{"num_attention_heads": 2, "vocab_size": 16384, "hidden_act": "swiglu", "positions": "rope", "rope_theta": 10000.0, "bias": "none", "parallel_block": false, "init_std_qkv": 0.0381, "init_std_o": 0.0107, "learning_rate": 0.0161, "schedule": "wsd", "max_seq_len": 512, "max_steps": 4955}
Each number is 128 + 32 x the weight over the matrix's rms, rounded and kept within 0 to 255. Layers, rows and columns count from 0.

# layer 2 MLP up, 640x160, rms 0.208, rows 182-236, columns 0-39
[[144 141 166  96 136 106 111 153 114 168 115 124 176  82 158 109 139 133 163 149 109  87 127  83 143 124 123 119 194 117 129 123 172 172  84 136 120  89 141 159]
 [ 81 113 103 157 153 180 183  76  98 104 115 146 142 173  35 182  65 171 181 111 153 150 120 152 172 133 135 187  74 110 169 140 137 138  92 119 208  65 101 207]
 [129 130 101 149 110 104  99 113  97 136 118 137 132 178 163  71 128 147 144 110 150 133 125 152 167 167 156 130 129 144 112 113 114 145 132  83 117 131  94  99]
 [128 147 123 129 105 127 122 126 135 126 130 126  98 136 141 107 149 113 136 131 133 143 109 128 134 122 141  98 138 115 130 137 130 129 144 126 143 133 147 136]
 [155 152 101 142  70 122 149 103 129 127 126 111 180 116 111 132 123 118 155 134 127 162 140 107 122  99 147 138 110 165 103 127 140 132 128 138 170 138 118 118]
 [174  86 145 137 131 144 151 116 171 157 128 156 146 111 110 114 134 239 129 147  58 110  78 124 157 172 135 115 150 170 170 237 159 205  98  80 117 125  91 160]
 [ 68 140 169 135 199 156 108 122 138  96  59 144 179 120 140  90 135  48  77 179 133 111 155 186 131 190 177 156 130  79 137  94  91 143  90 143 178 151 125 122]
 [114  33  76 120 168  85 157 149 173 103 159 105 125 141 133  87 182 107 125 144 137  72 172 119  91 176 155 121  80 133 104 132 160 148  66 180 152 136 146 125]
 [ 56  96  45 143  82 121 178 145 122 132 135 126  38 125 116  93 166 113 116 188 172  83 169 130 151  96 114 151 169 131  86 125 130 121 193 115  65  88 115 152]
 [ 61 133  98 155 158  23 165 105 159 132 170  74 142  58 159 103 102 155  68 128 124 114 118 109 137 167 171 124 132  97 116 111 147  93 145 123 171 165 107 102]
 [155 111 115  62  92 110 179 158 114 120 117 129 120 133 114 143 163 144 169  99 163 145 106 111 125 134 163 167  97 113  69 132 120 104  25  39  86 123 152 134]
 [103 101 107 119 137 181 150  74 109 102 109 144 141 153  69 107 135 163 174 183  76 122  75 153 175 157 155 110 109 127 128 138 113 174 126  49 140 140 106 113]
 [159 119 113 168 129 146 123 139 136 127 141 160 127 103 116 139 123 133 113 131 132 151 135 172 147 122 130 152 124 138 152 148 119 126 139 126 132 151 120 117]
 [125 151 121  73 191 114 102 113 134  96 120  94 136  85 142 143 156 104 172 129 139 161 121 116 121 139 152 112  75 131 109 152 139  95 119 167 173 194 137  73]
 [148 167  77 143 131 141 130 145 113 136 129 103 155 162 105 134 154 128 130 126  82 148 149  97  95 151 152 143 133 104 133 158 105 103 124 111 145 147 145 145]
 [166 139 194 129 146 107  90 166 113 138 198 152  90  95 129 105 147 135 100 178 117 126 108 154 163 151 107 127 114 160 112 164 161 114 101 128  47 162  47  90]
 [139 131 112 104 161 124 121 128 117 126 132 106 158 155 123 159 129 118 119 123 140 132 146 143 134 152 136 145 149 132 177 119 125 145 134 140 122 113 137 122]
 [102 121 151 118 158 154 181  96 133 136 102  44 111  70 124  99 131 166 177 124 113 151  84 182 145  95 118  70  82  97  75 134  79 163 107 136 159 196  91 149]
 [ 70 169 166 119 153  70 138 120 145 108 131 103 115 147  87 142  80 140  78  99 172 107 178 172  71 176 165 107 134 128 152 139 104 123 113 140 103 134  78 162]
 [140 160 123 105 164 121  79 184 132 190 118 137 116  79 111 152 117 152 144 106 165 158 120 128  97 137 105  94  87  86 173  67 163 160 102  98 133 115 135 149]
 [147 103 190 132 117 155 124 187 140 184 130 140 168 110 132 149 147 118 135 119 121 119 146 189 114 122 107 125  92 113 138 155  53 101 125 165 149 136 130 163]
 [141 133 137  75 143 151 167 163 129 150 174  80 198  97  89 180 121 158 160 143 123 109 151 106 133 126 102 106 154 165  63 153 135 139 153  83  75 142 140 116]
 [112 119 114 128 176 154 177 130 146 146 126 140  82 107  81 155 129 144  98 104 152  82 149 127 142 205 146 136 103 125 123  60 123 152 144 174 113 166 117 137]
 [108 147 156  42 146 161 167  92 130 141 160  62 119  96 141 145  64  95 100 133 115 129 138 128 142  97 123 103  72 131 160 102 128 148 123 119 133 127 107 132]
 [211 117 161 166 143 120 149  80 141 166  87  76 192  78  82 144  79 190 145 155 137 234 118 175 117 150 100 112  98 172 165 146 150  87 122  83 138 128 196 109]
 [119  86  83 143 189 138 113  92 147 129 181 116 105 103 113 107  88 100 151 203 139 110 121 140 200 102 159 101 109  89 150 147 142 121 145 160 138 132 117 116]
 [151  82  79  87 122 102 106 150 120 165 161 145  85 174 139 138  85 160  88 143 145  99 147 125 136 128  79  97 113 185 100 146 106 144 140 120  78 136 150 139]
 [ 75 142 115 181 167 162 102 185 145 134 121 138 158 180 134 118 139 105 172 161 241  53 122  99 178 189 102 169  96 144 152 103 144 108 122  90 155 114 188 141]
 [143  63 110 174 167 134 168 108 201 106 149  93 164 149 110  95  87  69 104 144 117 117  72  82 136 109  67 115  84 131 186 134  94 125 151 158 136 117 144 150]
 [118 167 143 127 158 111 150 146  38 116 211 153 134  41  80 160 111  75 188  95  80  75 109 154 102 149  99 153  65 151  76 153 124 150 112 119  89  87 136  85]
 [125 128 124 124 127 133 129 117 115 125 110 128 118 122 140 143 128 116 108 128 146 147 116 132 129 125 118 129 145 126 143 144 117 131 125 132 119 125 120 133]
 [121 152  96 123 165 137 130 100 135 166 159 137 140 109 204 121 185 103 166 136 114 127 131  95 145 167 134 101 106  80 153 116 165 136 153 137 119 125 136 119]
 [172 121 144 124  92  61 180 127 166 183 136 130 109 159 137 109 174 127 172 161  92  86 104  85 134 111 136 164 211 165 116 159 128 105 195 115 165  91 173 111]
 [ 80 129  98  61 155 162 228  64 116 135 105 106  99  99 129 155  88 125 177  78  90 106 150 155 138  34  97 106 153 112 128 122 124 127 202  80 168  64 110 102]
 [107 145  92 170 150  83 112 164 134 181 125 164 149 164  94 205 166 142 128 155 114 152 200 114 146  78  88 125 114 162  95 141 112 158 122  89 158 118 146  88]
 [102  80 180  94 151  81 136 110 159 109 156 134 117 138 101 128 118 109 167 124 123 154 151 146  90 179 167 129 134 115 155 110  96 156  93  96 120 141 114 139]
 [107 212 112 203 171 116  91 149  74 113  56 140  80 204 117 194 144 101  68 100 125 118 133 110 197 133 143 117 134 117 152  99 175 105 135  85 130 110 100 107]
 [120 134 116 148 130 130 131 135 120 116 145 123 138 125 122 133 116 134 114 134 123 122 125 123 127 116 137 113 126 132 116 134 129 121 137 120 147 128 118 129]
 [142 142 138  95 169 142 189 158 116 113 105 141 134 189 130 135 136 136 126 168 128 145 166 110 141 101 129  54 145 126  99 131 136 151  71 110 104 148  65  76]
 [ 71 161 140 178 107 110 103  98 139 147 116 138  78 161 169  81 138 147 143 155 144 138  63 133 148  74  98 157 113 107 138  97 109  63 110 104 105 125 126  58]
 [163 165 139  71 200 129 100 110 101 115  62 102 137 134 161 140 108 183 113 110 158 127 116  74 143 214 118 109 168 138  99 152  76  63  88  75  76  54 173 137]
 [ 78 135 143 165 118 125 111  46 112 163 140 120 161 132 181 134  85 154 155  77 155 120 140 103 173  94 138 126 151 124 134 143 105 113 138  17 169 135 104 134]
 [138 144 100 121 132  83  95 127 111 133 112 124 137 147 146 120 114 155 108 161  96 145 113 167 116 148 102 130  83 141  90 143 130  87 129  98 122 129 130 145]
 [122 108 133 102 157 122  93 145 130 105 136 137  94 125 152 105 145 137 112 115 151 101 162 148 137 122 143 105 134 109 121 138 162 129 121 145 118 133 118 163]
 [ 76 106 192 159 128 115 177 138 143  57 154  77 128  98 105 129 133 162 159 137 158  46 134 160 111 133 203 156 137  68 138 113 135 142 145 105 230 107  75 153]
 [138 117 126 162 100 108  93  93  94 148 121 101 128 101 117 120  88 122 171 119 125 123 127 105 116  88 162 145 138 126 130 135 159 122  99 130 153 159 132 160]
 [118 176 139 142 129 199 109 119 111 113  85 140 115 126 138 157 118 168 130 167 116  98 105 101 166 130 217 129  87 114 121 150 111 163 118 134 132 135  99 137]
 [217 114 126 117 120 137 132 121 137 150 128 137  81 143 114 162 146 143 126 141 202 106 139 136 137 114  81 182 132 109 109 109 120 109 124  76  95 117 117 159]
 [123 128 109 111  78 170  88 142 152 108 175 155  78 135 115 105 140  71 108  72 149 108  96 127 124 160 106 186 146 148 138  94 101  91  87  91 115 182 136 184]
 [109 150 119 142  99 152 140 104 120 115 156 128 123 143 158  87 110 131 168 182 183 121  90  80 124  60  89 106 120 129 129 105 159 103 146 135 165  75 100 137]
 [169 193 118 193 116 194 111  61  52 125 143 176 133  90 144 151 140 127 158  38 109 120 138 188  60 183 109 126  47 134 142 111 128 118 123 168 148 137 134 159]
 [147 195 174  60 129 165 116 145 160 165 110 149 126 109 115 104  89 150 107 137 152 153 118 166 149 129 119 127  91 150 144 169  83 135 114 107 153 179 127  75]
 [144 162  99 142 170  89 128 141 157 111 141 118  93 164 146  81 105  92 103 119 137 143 112 158 127 177 134 155 152 134 121 129 147 102 159 115  92 102 121 130]
 [157  98 143  84 131 118 156  94 102  67 127 141 120 146 107 169 161 116 139 145  74  86  90 123 118 129 158  80 157 120 149  88 187 126 131 142  98 100 162 124]
 [149 115 115 147 127 125 114 124 132 122 120 112 127 122 128 120 124 153 122 134 134 116 115 121 123  94 120 110 129 133 135 126 130 161 127 120 104 115 156 157]]
# layer 2 MLP down (transposed), 640x160, rms 0.0483, rows 182-235, columns 0-39
[[ 79 128  65 125 163 108 152 113 168 117 140 126 173 127 123 130 149 112 181 180 144 139 122  98 141 130  77 200  77 121 123 118 134 131 135 115 166 113  86 121]
 [148 171 150 126 111  74  84 138 156 128 102 136 145  99 170 107 159  98  93 135 112 147 117  99 105 127 126  87 111 134 118 117 165 127 133 134 156 137 128  49]
 [170 148 122 123 168 132 157 125 120  81 119 105 105 152 140 154  65 107 142 110 121  68 142  96 189 201  96 155 166 135 168 156 122 122 126 139  96  89 190  93]
 [147  95 135 124 150 124 131 125 132 126 120 131 145 122 118 134 120 153 126 130 133 106 117 152 123 127 106 156 125 145 128 133 127 133 112 110 107 136 128 130]
 [146  86 145 102 122 160 100 177 169 118 144  87 157 137 121 130 147  94 135 172  85 101 118 130 146 152 218 121  66 134 122 138 154 146  89 157 152 136 109 150]
 [137 133 173 103 110  56 164 147  77 126 127 177 146 137  82 122 127 126  49 111  49 156  89 143  98 155 114 129 117 105 104 108  71 138 117 143 152  95 168 133]
 [175 103 132 128  58 121 116 158 122 173 178 147  91  60  91 119  97 113 158 173  99 197 105 176 204  83 129 130 133 113 128 173 119 161 151  80 145  84 113 140]
 [131 163 162 136 157 137  65 110  91  89 175 120 133 100 165 137  69 119  97 103  61 111 139  93  93 114 122 124  95 141 124 129 120 219 114 101 171 132 126 167]
 [163 177 159 194 145 153  73 140 144 132 161 119 113 114 200  85 128 101  81 137 123 156 116 124 100 110 174 117 124 117 141 141 148  91  93 203 194 166  85 161]
 [112 170 125 167 111 184  79 174 112 151  80 145 155 129 115 105 150 171 176  89  91 191 127 109 108 153 146 111 142 121  70  98 123 134  91 185 140 123 132 158]
 [163 106 174 182 158 159 135  43  86 109  98  42 168 104 172 108  86 181 139 156 105 152  80 123 112 146  72 119 137 145 123 139  85 136 101  87 164 168  90 111]
 [112 129 151 105 136 122  99 115  92 180 133 178 143  99 147  99 140  88 133 100 105  89 122 109  69 107 115  87 114 147 130  48 104 146 163 128 116 120 113 121]
 [153 130 108 125 149  94 146 158 121 111 122 134 120 123 152 112 158 152 129 146 121 127 152 122 126  61 142 140 128 159 112 111 110 124 165 123 178 122 160 114]
 [162  87 141 142 155  97 154  97  42 115 124  87 126 105 124 124 143 122 113 113  85 129  90 123 164  97 107 146 129 157 185 177 138 159 132 134 132 145 211 114]
 [135 135 127 158 127 142 147 148 142 146 128 118 165 118 143 143 131 126  72 201 159  86 116 136 138 169 109 110 146 122 118  96  96 113 183 140 135 164 112 105]
 [147 121 126 170 170 150  88 103 101  93 119  90 149 159  97 154 130 125 138 120 149  56 176 115 119 139  97 172 144  72 142 139  86  78 111 136 184 178 151 128]
 [123 125 163 134 103 143 143 133 119 103 140 151 107  98 127 106  94 125 120 134 108 139 122 121 132 133 112 141 105 119 164 134 143 134 148 110 154 145 147 127]
 [126 130  77 117 130 126 170 132  97 121 107 169 112 124 114 134 136 172 158 135 145  95 143 151 100 131  88 136 140 174 109  89  96 105 151 133 111 147 126 101]
 [164 143 150 168 109 192  97 163 187 169 126 160 110 141 147 154 144 139 129 131  75 139 104 121 201 166  96 172 118 146 110 109 152 124 125 131 114 153 196  74]
 [173 142  81 139 102  92 142 186 107 187 102 136 121 132 105 131 110 200 130 106 140 190 125 114  98 112 142 123 116 113 116 142 192 139 116  69 134 106 144 153]
 [111 178  99  66 132 155 115  78 104  91 120 105  99 148 103 121  99  83 135 165 134 118 154 144 135 143 154 176 124 143 108 117  74  73  82 145  84 110 122 123]
 [103  66 137 128 134 143 147 141  71 156 168 135 119 152 105 148 169 132  80 131  94 151  69 157 161 140 158 137 168  89 139  70 198 181 138 163 106  46 182 138]
 [123 179 146 138 111  90 152 123 159 110 127  95 168 113 145  88 124 129 173 140 155 107  92 148 142  60 141  79 130 140 172 156 175 139 190 104 185  74 172 198]
 [ 62 159 142 112 156 127 103 106 157 143  85  99 132 155 139 136 110 127 213  76 211 131 191 123  73 117 184  94 126 163  96  46 137 163 178 124 157  94  78 130]
 [140 170 130 108 136 144 137 100  86 138 189 157  70 165 120 181  97 119  88  96 114 142 131 159 153 166 136 101 115 116 108 141 101 153 171 194 149 122  87  70]
 [104 137 126 169 167  59 143 126 131  89 147 138 127 100 120 134 133 203 123 187 113 185 109 201  86 107 114 130 130 136 136 127 127 128 109  97 130 113 138  97]
 [131  98 129 123 161 139 159 132 130 125 124  96 164 127 139 128 127 118 156 156 113  90 137 113 164 100 121 125 133  86 120 162 115 141 149 114 132  92 128 143]
 [139 100 122 161 103 153 127 135 164 189 122 114 125 143  73 138 100 192 137 169 142 136 145 122 151  38 124 145 123 155 121  69  78 132 130  99 210 100 207 155]
 [134 108 110 114 113  90  36 132  85 162 138 120  61 147 173 144 117 143 144  70 126  91 194 136 175 176 161 147 113 186 154 117  70 103 119 115  81  90  57  66]
 [139 144 125 108 105 139 155 150  93  92 157 120 134 147 116 132 125  97 143 118  88 127 172 153  94  74 136 127 105 149 136 150 125  93 207 135 127 131 197 127]
 [132 128 140 125 131 134 125 131 133 133 141 109 121 160 157 135 112 129 139 137 134  89 117 139  99 119 123 107 146 150 133 117 151 144 134 134 121 149 154 178]
 [148 118 140 145 108 124 113 151 158 141 127 130 144 113 112 167 109  94 117 104 161 116 136 163  94 122 134 114 140 136  88 147 181  90 150  91 138 165 143 148]
 [ 88  95 107 164 155 113 121  86  89 120 138 124 129 115 123 159 114 154  37 132 127 134 157 140 142 133 116  89  78 109 141 124  76 120 104 161 136 149 145 109]
 [ 99 176 133 104 114  63 139 126 125 104 176 147 117  79 143 128 116 120 130 124 148 185 138 139 130 146 143 212  64  78 148 136  73 129 183 150 109 101 157 131]
 [138 201 131 161 124  22 189  99 148 148  71 147  81 133 144 161  74 228 152 102 158 236  95 157 134 186 115 100 141 163 139 131  31  62 124  89 144  91 117 121]
 [ 78 111 131  96  83  95 122  86 145 123 111 129 132 115 139 121  77 124 142 132 173 141 135 140 172 161 120  89 126 111 170 137 102 151 127 107 156 139 100 105]
 [154  76 124 177 146 107 123 211 188 102 174 116  87 203 115  31 119 118  93 131 152  92 101 167 113  70 153  86 109 132  79 155 159 151  96  99  85 128 152  95]
 [134 136 122 126 137 130 125 115 122 121 130 126 121 127 120 143 149 149 140 142 119 139 135 138 122 119 117 120 134 127 136 118 123 131 136 119 116 119 154 137]
 [131  78 118  97 100 101  60  93  93 143 160 128 188 110 116 165 109 130 109 155 136  89 111 191 105  90 148 159 124  91 162 143 160 146 111  93 127  83 166 139]
 [120 143 188 114  96 130 117 159  70 104 100 154  98 150 127  95 138 163 190 124 156 115 129 121 126 127 135  92 142 128 128 112 145 105 149 148 146 118 141 124]
 [142 165 166 148 133 155 179 140  86 108 126  99 123 128 159  99 115 123 133 142 129 111 110 137   3  60 135  97 111 143 146 165 188 133 177 111  87 165  84 115]
 [122 158 108  84 172 147 212 131 114 109 111 128 103  73 155 146 132  89 157 175 138  82 161 147 164 167 111 113 107 112 112 143 116  81 161 164 132 126 145  98]
 [107 138 113 115 116 101 141 131 117 112 127 156 161 158 128 116 115 132 120 167 145 127 161 136 130 186  97 142 130 103 112  65 156 126 205 128  86 177 114 111]
 [114 125 145 154 128  87 106 122 137  83 141 115 128 120  71 103 123 137 114 108 142 131 130  96 166 136 146 122 125 124 144 167 146 102 165 145 132 126 158  94]
 [162  90  82 112 140  35 141 138 119  95 108 116 121 103  92 136 118  66 186  96 162 115  92 122 182  75  88 136  94 110 138 181 124 130 129 142 137 129 181  94]
 [132 147 112  74  80 145  92 122  45 186 128 131 145 136 146 157 104 115 136 107 118 104 110 154 145 135 115 104 128 101 123 135 154 112 139 143  92 137 126 165]
 [114  98 103 104 182 139 122 145 132 129 132 158 137 103 144  70 122 133 142 136 136 156 115 124 115 105  87 157 187 132  91 137 137 103 128 106 132 119 161 115]
 [144 112 125  52 185 149 160 141 161 138 118 122 123 132 126 118  76 117 136 169 113 140 112 107 132 124 166 164 136  90 162 117 102 106 141 103  94 147  93  91]
 [111 175 127 136  66 106  79 155 130  97 226 109  66 128 134  77 127 138 136 117 158 110 154  73 122 150 123 154  69  86 131 167  97 139 153 134 125 107 121  87]
 [104 123 219 134 106 106 137 134 139  95 152 141 117 153 114 100 128 129 106 155 151 121 139 125 174 161 140 152 110 114 177 127 175 177 153 140 167 167 131 124]
 [139 127 157 168 189 173  62  90 115 124  61 122 142 131 130  88 103 127 104 187 165 173 177 161  92 172 120 118 173 118 204 149 159 153  74  78 119 150  98 164]
 [114 123  88 152 129 132 142 171 178 106 212 163 113  91 163  61 158 119 119 150 116 118 104 134 145 154 115 106 124  46 111 208 181 145 162 168  73 154 137  91]
 [174 173 135  82 118 120  87  95 141  88 166 205 107 120 145 129 121 131 146 167 105 118 154 112 137 133 145 163 104 174  71  80 160 166 168 134 108 160 113 101]
 [160 146 124 142 137 106 117 105 108 102 148 116 135  83  75 119 106 176 152 126  81 146 120 149 193 143 158 142 107 184 107 183  90 130 174  99 107 129  82 131]]
# layer 2 MLP gate, 640x160, rms 0.215, rows 183-236, columns 0-39
[[ 93  70 124 147 118 122  90  80 150 113 145 138 144 120 227 110  85 151 101  85 145 138 127 141  92 106 125 166 210 155 120  47 100  96 156 159 141  90 138  93]
 [132 153 127  95 137 159 139 221 119 112 145 184 129  33 133 136 127 166 141 101 125 122 121 180 148 112 104  90  74 195 137 108 107 125  78  98 108 104 161  79]
 [129 127 136 127 143 132 147 139 120 125 122 120 143 131  97 136 142 134 132 121 120 113 142 136 121 120 118 151 107 134 123 137 106 120 130 112 116 125  99 130]
 [112 125 129 145 124  99 131 133 125  96 132 125 139 138 118 132 135  68 164 176 120 116 152 144 119 137 152  86 134 154 159 172 160 115 152 150 170 191 107 140]
 [137 138 139  73 140 103 110 135 170 152 164 149 152 114 112  77 142 152  78 121  93 110 145 129 169 151 168 146 150 167 183 131  92 127 123 107 157 141 140  90]
 [177 121 146 145 177 122  83 127 141 145 107 138 138 182  88 168 128 139  58 129  93 139 171 162 157 148 148 108 150  75  95 108 131 120  79 170 128 153 122 107]
 [138 139 150  66 145 113 118 116 126 145 120  88 100 106  87 190  99 142 143  92 102 125 129 123 168 159  77 124 141 119 198 188 116 108 145  54 130 160  81 106]
 [157 159 114 190 154  64  72  86  93 144 110 103 131 156  88 109  56 131 120 111 125 171 122 177 135 156 158 131 142 105  94 128  86 104 108  89 139 152  55  61]
 [118 113 125 128 114 115  95 141  75 131 109 167 105 121 110 183 155 123 169 174 113 166 141 133 182 138 113 127  66  86 168 191 119 167  95 122 126 161 110 148]
 [107  93  93 133 132  52 100 130  70 121 194 118 105 121 102  82 171  84  88 131 127 141 150 140 104 162  90 161 125 117 179 100  87 108 169 197 129  98 145 111]
 [116 126 117 124 134 138 153 139 128  80  95 108 158 173 109  93 120 125 138 121 153 108 153 104 140 150 175 115 134 115 101  93 171 155 123  76 111 118 154 170]
 [ 83 140 129 129  91 102 112 112 122 120 125  95 115 165 111 113 103 106 130 111 127 121  98  92 126 154 126 143 157 121 137 116 124 127 107  52 135 125 149 127]
 [147 123 209 174 109 123 139 151 134 157 144 120 155 150 113  96 111 152 104 187 104 150 130 141 121 118 117 148 172 147 140  70 124 148 153 110 136  57 120 161]
 [116  96 160 160 142 132 126 138 130 104 146 134  78  90 136 137 101 120 129 115 161 134 167 136 140  86  94  83 138  77 107 120 142 159 136 142  77 112 109 119]
 [120 121  97 132 130 165  89  97 146  39 104 125 170 117 118 128 121 122  94  76 130 151 101 156 185  85 178 153 171  74 149 110 139 116 138 153 222 107 171 130]
 [109 134 144 148 110 120 140 134 137 119 129 134 104 114 132 120 141 136 123 118 122 123 107 113 128 106 128 117  95 127  96 139 136  88 128 111 136 135 120 131]
 [108 175 112 133 165 168 164 115  98 179 162  88 115  90 121  85 120  98 115 156 148  74 157 187 108 127  63 115 132 182 135  80  97 104 147  78 112 170 128  80]
 [148 149  97  75 149 133 141  64 110  45 121  86 141 131  80 113 100 131 142 122 121 168 116 116 123 123 116  84  96 102 146 120 114 149 131 115 136 125 126 129]
 [159 136 124 110 172 101 166 141 173 173 128  74 153 173  85 167  96 120 160  87 150 154  87 140 101 112  82 111 158 159 127 108 157  97 151 116 170 135 112 114]
 [173 177 143  81 155 184 103 131 105 135 171 123 145  38 149 125 144 113 113 109 113 175 139 140 110 187 147 133 147 138  82 118 127 102 155 158 116 156  89 182]
 [134  98 121 180 150 116  80 128 120  96 140 167  55 188 197 117 163  85 115 106 179  87 104 126 225  58 129 140 173 118 106 117 179 133 133  81 124  92 165 120]
 [ 82 157 166 193 104  66 110  90 154  59 146  98 153 141 143 130 132 152 193 151 139  77  28 111 109  88 156  86 137  98 160 127 125  89 147  67 170 102 122 162]
 [145  59  72 158 101 138 109 148 109  95 169 185 132 124 133 124 120 138  67 144 135 123  77 128 180 114 103 195 116 109 150 146 159 128 140 137 138 186 141  50]
 [118 159 143 119 191 107 114 103 102 155 109 164  81 128  60 194 107  99  59  99  63 166  97 145 140 130  80 105 160 112 178  83 171 147 164 131 156 193  90  90]
 [185  78  93 179  58 181 133 146 152 110 131 147  90 104 109  97 155 178  70 198  86  99 117 133  94 216 156 152 117 106 197 114 128 151 115 139 160 147  70 114]
 [129 148 134 142 141 138 152 112  97 132  84  99 130 113 129 120 145 132 166  85 108 152 152 119 120 120 151 123 119 128 133 133 131 111 105 128 125 148 101 138]
 [130 151 171 159 194 104 155 213 173 108 140  89 130 117 142 171 123  85  98  97 131 105 185 118 189 140 123 125 190 134 133  75 165  97 136 150 180  91  71 174]
 [155  49 126 107 176  97 186 149  94 107 185 160 116 141 136  97 124 166 134 142 136  88 119  77  77 108 107 125  50 152 170 136 131 150 214 146 120 100 127  86]
 [159 175 119 165 108  79 100 129 136  97  78 134 142 176 107 122 139 125 151 131 162 147 136 110 132 122  56 196 146 171 132 135  77  90 184 126 141 124 103 133]
 [121 150 109 141 152 133 105 117 114 166 113 143 141 136 132 153 129 109 102 116 139 153 136 133 122 145 128 131 145 140 145 153 111 122 118 124 113 139 122 145]
 [141 109 155 170 169 116 119 149 141 130 128 112  96 126  97 130  77 127 108 133 151 122 129 106 119  91 124 145 140 153 110 144 119 129 143 127 145 124 110 144]
 [ 94 136 153 114 156 167 126 103  87 127 142 145 120 125 130 106  97  96 132 106 118 135 115 158 144 114  81 116 116 134 150 135 123 122 100 152  90  91 101 123]
 [112 157 122 129 187 146 133 115 144 123 126  88 104  95  63 141 155 143 162 189 116 139 104 108 143 131  97 143 108  56 106  53 131 120  82 128  83 118  94 139]
 [155 154 133  59 199 103 125  51 144  44 122 123 133  95 146  97  88 109 158 122 202 173 166 154 178 148 162 108  26  90 118  57 166 154 213   0 169 136  73 202]
 [190 148 157 143 137 124 115 119 138 138  81 160 106 150 111 152 153 133 157 105  97 156 135 124 115 127 149 176 129 132 112  89 130 114  93 118 135 144 126 117]
 [157 104 108 168  97 107  76 136 138 112 142 174 169 101 155 202 137 145  90 153 155 154 110 119 145 178 138 117 148  62 161  81 106 142 158  99 156 129 136 147]
 [121 119 119 146 126 132 129 132 126 112 136 126 134 125 131 126 126 134 122 133 123 139 125 125 138 129 145 133 127 138 123 139 132 127 129 123 144 131 133 120]
 [176 166  83 134 142 138 146 117 126 142 131 124 157 159 101 136 108 161 130 122  97 145 145  82 146 134  76  80 139 152 123 151 122 121  92  68 140 148 116 129]
 [163 108 151 121 103 136 122 104 117  95  97 129  93 132  81  78 132 171 158 119 128 115 157 121 137 148 131 138 119  99 128 120 158 141 148 110 194 156  95 203]
 [154  96 134 143 107  94 130 129 157 140 112 218  70 161  82 111 157 112 149 139 129 116 156 108 212 129 146 151  82 105 112 106 163 176 143 167 146 191  86  93]
 [106 112 122 117 152 122 154  89 112 148 189 108 180 113  92 169 151 166 152  96  76 128 110 143  81  69 123 114 167  69  92 120 161 109  91 151 152 102 182 165]
 [109 113 125 136 124 143 146 102 105 128 167 113  93  85 130 116 144  94 141  99 163 139 136 116 135 117 141 105 174 139 157 116 106 124 124 134 133 129 111 130]
 [110 141 172 114 119 132 127 117 146 119 114 111 161 157 136 138 116  92 153 138 103 172 117 118 111 124 144 155 115 155 135 102  92 145 141 100 180 128 120 118]
 [ 71 143 110 184 139 129 173 142 122 105 139 163 170 137 140 107  74 176  93 133 107  61 178  88 116 128 135 116  74 138  67  69 176  96 154  94 166  71 120 146]
 [139 144 105 145 126 150 117 120  83 160 117 131 144 111 117 130  92 101 122 132 144  93 154 103 143 150 139 128 148 136 113 148 161 107 109 153 142 166 148 156]
 [133 172 174 135 101 113 121 107 114 119  79 129  53 129 167 150  94 150 148  87 148 114 185  84 149 146 188 155 105 132 152 158 143 150 118 109 142  93 107  87]
 [ 76 160 132 131 126 120 178 117 148 131 112  99 131 118 135 153 134 114 149 141 150 126 152  87 146 135 102 169 127 136 130 138 123 115 165 118 144  77 104 154]
 [134 118  62  92 119 171 161 104 136 154  35 126 150 146 106 123 135 192 151 124 126 133 197 131 164  96 134  92 165 129 167 110 172 160 154 154 129 158  89  80]
 [135  86 156 163 116 168  99 143 117 140 142 103  87 116 129 164 191 107 129  98  99 154 183 125 133 158 160 162  81 140 132 145 127 157 135  58  53 119 161  87]
 [110 174 122 157 155 208 184  87  89 158 126 162 130  81 195 120  97 198 129  88 105  68 133 180 121 106 111 163  31 114  49  72 214 164  79 143 102 115 101 145]
 [166 153 163  83 138 125  88 154 164 142 142 101 120 203 153  81 114 135  99 195 213 131 116 179 125 123 114 126 106 155  87 131 111 134 130 107 170  92 114  73]
 [160  94 165 123 117 133 145 137 104 161 161 134 151 121  89 179 140 144 134 103  88 105 153 105  95 119  98 109  68 131 111 178 136 133 126  85 141 131 112 125]
 [130 126 122 134 145 145 191 114 128  91 148 128  89 105 133 101 122  94  87 127 149  90 156  86 142 108 146 159 147 109 118 105 151 100 109 184  91 130 129  93]
 [114 101 121 124 118 133 141 125 129 101 110  92 139 115 117 125 125 115 182 127 105  71 102 138 188  79 133 174 151 101 131 119 112 147 146 111 129  94 137 171]]